Weights of a small GPT-style language model, trained from scratch on English Wikipedia.
Architecture: RMSNorm before each block, rotary positions, no biases in attention or MLP, tied embeddings.
Each number is 128 + 32 x the weight over the matrix's rms, rounded and kept within 0 to 255. Layers, rows and columns count from 0.

# layer 11 attention output (transposed), 96x96, rms 0.664, rows 72-88, columns 0-95
[[158  95 142 136  90 189  83 130 161  94 130 173 141 130 122 158 177 170  87  85 137 130 132 131 140 166 103 110 106  96 156 134 105 144 184 127 158 105  74 136  78 105  82 132 117 155 137 120  58  94 202  81 158 118 181 199 140 127  83 135 121 138 132 132 176 148 111 166 230 161 116 174  69 122 141  80 130  96 151 140 117 124 141 124 130 155 162 125  79 189 147 112 140 115  79  91]
 [133 138 160  52 120  86 126 133 140 181  90 138  92 174 179 113 143 122 102 138  48 126  96 117  73 156 119 155 136 107 128  98 141 169 123 100 190  82 132 173 156 141 149 182 142 170  92 109 165 169 154  76  99 126 195 155 122 141 121 166 142 107  76  73 126 177  74 133 109 167 125 172 199 129  87  89  74 115 132 158 145 138 183 130 146 139 104 139 135 142 125 121 152 128  59 181]
 [141 133  75 191 157  90 123 124 154 214 131 173 133 138 133 161 113 119 169 103 192  98 169 120 103 136 143 148 129  91 188 133 171 166 134 174 112 100 205  71 135 157 145 183 138 143 136 149 110 237  65 118 133 133 131 171 126 133  95 120 126 163 167 156 142 106  84 154 111 123  64 169  79 107 111 118  99  97 167  98 138 127 121 123  80 146 147  59  91 144 158 127 118 116 133 120]
 [120 108  88 164  47  94 155 157 156  98 113 136 154 108 117 155 150 122  90 107  97 139  91 111 150  86 109  87 135  93 108 179 157 149 164  64  47  89 108 105 160 166 161 125 148 160 123 154 117 145 166 100 162 151 155 129  86 205  87 122 149 144  88 135  76 123 116 190 121  96 118  60 160 120 115  65 206  88 101 140 162 173 135  89  90 132 163 146 173 144 155 161 167 137 141 146]
 [141 110 144 153  87 159 164  82 160 120 156 111  96 123  51 105  97 114 126 180 109 197 116 133  95 109 161 122 112 171 134 144  86  96 202 146 186  53 175 150 143 119 150 139  75  52  40 113 148 110 101 169 103 144 106 131 154 137  94 120 127 113 163 137  61 120 169 177 206 102 114 169 138 130 169  72 124 151  49  75 126 155 169 161 150 133 148 178  86 110 186 105  97 127 149 121]
 [140  91  97  58 119 125  95 192 109 141 126 111 178 104 137 175 106 133 112 126  73 140 148 192 138  92 133 159 165 126 123  72 122 110  61 158 105  73 125 152 128 101 145 168  98  70  95  61 142 155 172 103 146 157 107 137 111 146 162  87 169 200 139 157 170 106  57 158 129 159  93  68 185  58  26 132 137 102 142 147 110  66 154 147 140 144 121 160 165 142 159 158 105 132 186  32]
 [179  55 112 149 118 113  68  85 104 172 149  74  74 141 130 100 102 134 134 139 183 116 128 126 145 114  82 143  86 167  99 109 164 209 130 168 103 135  91 177 151  79 133 133 134  40 144 119 182 161 159 113 172 152  76 139 100 178 100 183 108 114 119 106  84 107 165  92 154  89 156 123 112 126 104 127 127 128 141 166 115  79  92 102 129  58 131  96  94 139 145 118 134 149 128 130]
 [101 151  15 108 125 148 156 128 176  67 201 143 139 133 177  43 153  67 117 169  96 130 142  83 139 149 167 130 115 157  64 140 115  88 146 129 104 125  91 118  63 170 148 123 119  91 193 134 163 178 143 126 114 109 145 128 152 130  64 170  93  69 131 114 150 126 120 125 130 147 125 108 153  79 114  92 100  82 170 116  87  68 185 148 134  99  75 161 108 177 118 162  91 127 129 131]
 [ 78  79 114 164  99  99 116 120 111  90  89 149  54 138 124 125 145 139 163 193 125 133 112  97 174 139  96 160 135 144 209 149 122 130 124 110  99  25  80  99 147 165  92 148 154  99 106 166 228 119 166 110 160 161  26  78 207 137 168 107 115  93 165 104 129 112 159  67 152 167 113 124 117  95 115 159  60 150 172 150 157 154 173 129  99 130 127  89 107  82 113 111 181 126  85  49]
 [100 112  93 123 163 159 116 173 104 107 123  62  70 172 171 141 109 146 131 145 163 156 153  85 171 122 207  59 120 128 110  86 137 119 110 149 168 137  72 129 103 106 165 175 143 201  93 160 102 120 154 168 148 170 137  67 133 129 128 145 161 176 120  96  81 137 142  85 173 113 119 130 117 136  73 136 177  46 157 191 224 155 174  86  84 161 124 119 148 108 155 128 110  68 139 173]
 [101  98 115 159 146  85 156 106 109 157  53 117 100 124 146 155 130  87 154 188 109 144 174  95 166  84 169 155 129 150 121 130 146 187  64 123 159 138 100  97 182 110 108  98 101 134 126 100 128 118 138 154 153  94 121 121 128 179  39 104 139 115 118 116 205  87 122 210 127 123 145 128  37 133  58 148 113 169 136 127  90 206 146 104  85 148 107 154 185 111 215 115 115 143  85 158]
 [126 126 107 108 129  64 114 157 147  67 120 160 192 117 127 124 184 139 173  88 196  93 154 127 174 128 110  98 108 154  95 108 157  74 117 155 115 103 167 188  98 118 131 171 126 136  94 105 108  85 151 131 114 113 169 147 135 135 141 163 118 184 174 137  88  93 183 182 121  72 148  83 186 107 119 116 130 158 218 121 104 132 125 133  78 130 122 103 162 140 202 140 112  68  76 159]
 [143 141 173  76 136 105 128  94  96 112 112 160 142 142 105 200 115 174 143 131 185 108 112 151 151 140 118 115 134 131 145 117 136  92 214 113  96  98 121  92 118 123 170  97  93  95 130 129 111 156 153  36 107 150  95 100 112 137 130 159 168  67  68 122 117 145 183 131 110  47 183 159  67 130  65 111 132  79 102 153 145  79 173 250 124 118  53 146 132  85  99 136 151 105 118 125]
 [134 133 145  99 160  89 178 164 147 126 146 178  66 132  98 112 125 144 114 107 157 112  25 141  83  91 151 107 169  94 123 169  61 143 112 123   0 162 144 111 179  90 136 167  61 173 162  62 121 135 156 116  91 138 133 101 112  74 158 175 166 114 228 138 152 149 150 125 177 107 126 123 144 116 119 141 118 140 119 153 175  63  93 115 150  78  50 142 197 124 187  87 116 157 106 108]
 [146 150 133 144  82  78 149 101 173 186 171  60  84 105 132 171 103 137 167 102 122 121  80  84 122 100 189 127 100 167 107  87 204 154  71 127  77 158 147 169 114 163  82 118 141 153 114 141 176 133 145 105 111 124 163  58 208 109 155 165  82 140 167 122 138 130  77 121 150  40 110 133 124 105 146 124 197 172 182  86  62 158 149 148  95 140 108 204 103 143 147 134 136 181 137  49]
 [ 93 100 178  91 106 132 161 140 198 125 163 160  78  36 176 107 127 125 130 159 157 102 168 122  76 122 180 137  83 140  96 126 158 139 149 136 205 127 142 133 133 124 130 100 117 135  99 120  86 141 166 115 149 121  54  96 220 224 172  85 144 138 123 198 130 115 112 104 149 112 115  69  66  56 113 113 162 125 144 163 171 131  61 174 124  99  70 124 128 157 156 139 166 164 113 206]
 [143 137  91 125 139  85  75 175 101 117 186 121 154 104 106 124 116 124 132 167 154 109 190 144 137 105 125  86 138 178 174 121 139 122 130 117  90 127 166 111 146 173 171 150 161 105 123 141 134 104 247 136  57 152 145 194 156 117  69  50  72  84 114 196 127 112 119 129 139 170 145 133 114 145 112 160 159 118 129  83 162  86  57  61 138 166 165 184  97  98 159 106 127 115  87 156]]
# layer 11 attention value, 96x96, rms 0.485, rows 73-88, columns 0-95
[[ 83 171 129  93  81 100 172 171 137 142 135  44 116 183 173 147 174 163 134 137  61 139 129 126 108 175 127 130 132  89 150 133 115 128  98 100 147  78 146 153 110  83 119 157 123 177 144 154 150 115  90  75 107 122 184 139  89 107 118 158 151 126  79 109 125 219  96 143 126 158 134 176 135  85  74  74  93 132  89 168 158 129 173 132 109 121 140 164  90 170  46  90 138  94  88 147]
 [108 112 116 110 159 112 150  97 165 140 101 162 157  89 148 150 102 139 163 129 178 118 203  79 142 104 193 151 109  65 155  93 149 154 132 170  67  92 151 123 108  59 135 144 137 119 118 135  80 188  85  87 168 145 142 139 170  52  72 184 130 166 153 152 155  75 114 178 126 137 129 185 136  86 130 118 136 122  93  68 170 184 101  75 131 179 189  81  95 149 141  87 145 142 111 123]
 [119  99  96 201  40 143 151 133 143 136 143 117 145  97 176 123 164 137 130  95  72  97  63 109 208 108 176  70 173 162 103 146 215 102 207 134  49 132 149 126 116 156 108 160 170 147 155 147 107 154 167 113 122 163 117 149 135 129 109  86 149  87 119 160  64 111 134 138 125 126 126  68 176  83  53  85 195  86 118 179 162 159 133 130 131 152 154 107 137 156 147 190 117 131  89  93]
 [125  44 194 176 153 160 133 152 154 151 149 108 106 138  97 143 105  80  96 180  95 202 115  70 138  97 160 132 207 204 140 162  75 154 164 151 118  98 167 134 146  98 115 121  85 117  41 173 104 153 137 174  61 158  96  63 188 134 126 102 126 129 110 119  89 135  95 145 193 136 123 199 109 100 156 113 140 133 120 106 131 168 138 171 177  78 128 189 150 117 169 164 156 133 148 175]
 [ 96 159  65  84 142 146 127 168 142 152 144 141 146 164 120 123 215 111 131 112 145 132 182 136 109  64  88 100 118 171 116 106 135 103 136 160 128 126 102 202 197 102 165 138 134 104 118  80 174 129 168  82 148 118 119 152 140 217 118 108 189 162 157 140 139 137  63 137 133 161 112 129 137  31 106  94  61  64 148 132  97  94 158 140 161 177 136 181 135 184 171 124 105 127 145  22]
 [170 122 184  92  90  81 115  92 168 170 122 105  81 104 149 120 145 107 154 166 125 116  96 151 136  61 111 104 100 173 130 134 131 223 142 115 135 134  81 187 104 136 145 109 135  61 156 139 183 148 170 123  90 146 140 101 130 108  86 189 137 114  83 159  76 114 125  86 188 129 188 100 107 117 140 124  69 126 144  96 166  96 140  69 109  95 134 155 101  87 130 101 116 123 138  83]
 [142  90  50 129 159  99 179 118 144 156 150 141 183 152 106  56 132  92 165 143  31 129 131  49 171 226 156 104 148 108 110 137 117 117  96 137 148  86 138 116 109 120 192  98 154  81 125 141 203 135 130  70  79 102  99 118 120 137  99 120 107  67  97 132 157  95 120 108 120 171 132 163 191 160 143 120 118 128 215 154  46  62 143 137 145  95 119 164 129  88  53 126 141 155 121  70]
 [115  99 160 178 156  74 118 132 125  86 122 153  58 118 105 165 101 179 187 205 146 118 110 100 168 115  43 179 125  78 199 113 186 105 109 169 127 103 108 143 143 165  76 143 156 146  66 134 217  94 121 122 135 145  87  49 190 173  93  79 144 110 113  92  95 131 148  90 139 132 137 139 152 109 149 180  63 152 137 180 180 204 127  94  62 163 106 111 148 116 126  55 164 137 111  40]
 [135 143 103 144 147 120 114 116 122  96  60  45 128 178 156 161 154 146 142 104 168 159 163  98 178 115 193  97 128 169 124 137 134  94  64 117 141 163  95  82  48 125 104 165  71 156 117 155 129 175 145 124  70 102 162  90 111 173  96 118 228 155 133  95 152 133 183  74 136 112 110 129 118 130  67 190 130  65 152 143 192 122 159 130  69 130  52  92 132  85 131 142  78  74 162 113]
 [113  95 149  93 111 126 147 108 134  75  33 108 134 112 150 174 135  72 190 153  99  66 158 106 130 111 128 125 175 182 141 152 165 204 122 122  97 180 100 104  92 112 134 101 103 141 148  80  96 136 123 109 117 132 129 180 143 184  10 125 106  84 104  91 150 112  65 152  91  86 154 127 158 113 114 108 115 195 125 126 100 189 139 149  37 101 123 143 198 208 182 110 118 165 130 160]
 [172 102 128 101 147  81 156 156 108  68 140 108 179 160 123  93 145 146 149 196 175 129 162 160 199 107  95  60 104 138 180 109 121 100 128 118 125  88 115 151  96 114 180 175  97 145 138 131  94 101 118 126 150 137 156 188 167 102 153 101 145 157 109 118  57 112 164 184 131  87  93 117 158 110 123 109 148  90 187 116 117  72 127 112 131  70 132  88 200  86 225 151 116 130  91 128]
 [ 79 167 154  97  96 149 178  96  83 129 129  84 224  97  74 174  84 128  80 169 184  92 103 137 161 113  63 103 125 157 152 143  89  93 176 115 117  89 160 130 142 130 121  69  94 148 138 103 151 165 127  69 134 135  88  94 130 145 137 129 110 117  35 175 161  97 220  92 135 133 143  84 104 114  97 158 117 145 119 140 218 102 169 170 205  72 121  93 112 135 114 109 111 120 117  89]
 [117 129 120 105 133  85 169 196  91 108 157 107 110 105  88  85  91 106 105  85 153 133  83 126 121 143 143 111 160 116 123 164  86  66 108 109  89 164  99 150 230 167 134 163  78 130 139  56 158 126 143 109  70 112 157 181 168  62 112 155 202  46 176  77 179 101 150 107 182 145 116 175 150  58 100  73 123 141  87 117 148 120 130  55 141  85 103 118  88 154 154  98 112 205  96 168]
 [ 75 139 112 194  82  66 149  88 173 163 123  90 115 135 109 152  93 110 160 143 132  89  98 122  93 131 142  99 119 186 114 168 144 104 110 106  94 131 142 162 154 115  54 101  71 151 137 131 112  21 146 148 131  74 162 104 166  89 159 182  26 146 197 123 161  82 104 182 167 104 106 134 152  92 103 107 126  86 246 138  65 180 147 111 107 121 125 122 116  33 144 116 170 152 160 104]
 [144 116 202  82  88 149 111 154 125  88 137 118 148  90 126 148  74 165 172 151 114 168 148 149  93 134 249 159  83 135 105 106 141 132 150 133 190 115 131 153 115 179 145  58 101  76 135 106 109 123 101 109 188 102 116  84 183 197 147 148 158 113 105 170 133 101  73  94 172 112 178  86  87  58 102 105 169 105 184 175  56 135 131 205 120  84  39 107  99 125 157  71 100 142  98 146]
 [153 105  84 133 145 125  75 117 142 117 161 196 162 159 124 143 117 158 157 145 142 125 147 153  76 172 138  96 161 144 148 103 104  93  52 107  57 112 119 146 108 167 182 132 141 130 114  96  50 138 200 141  97 170 132 121 149 131  72 145  78  45 128 212  98 131 114 134 138 125  75  78 114 188 177 125 137 150 128 118 175 123 170 112 180 193 120 164 119 133 202  79 135  92  85 120]]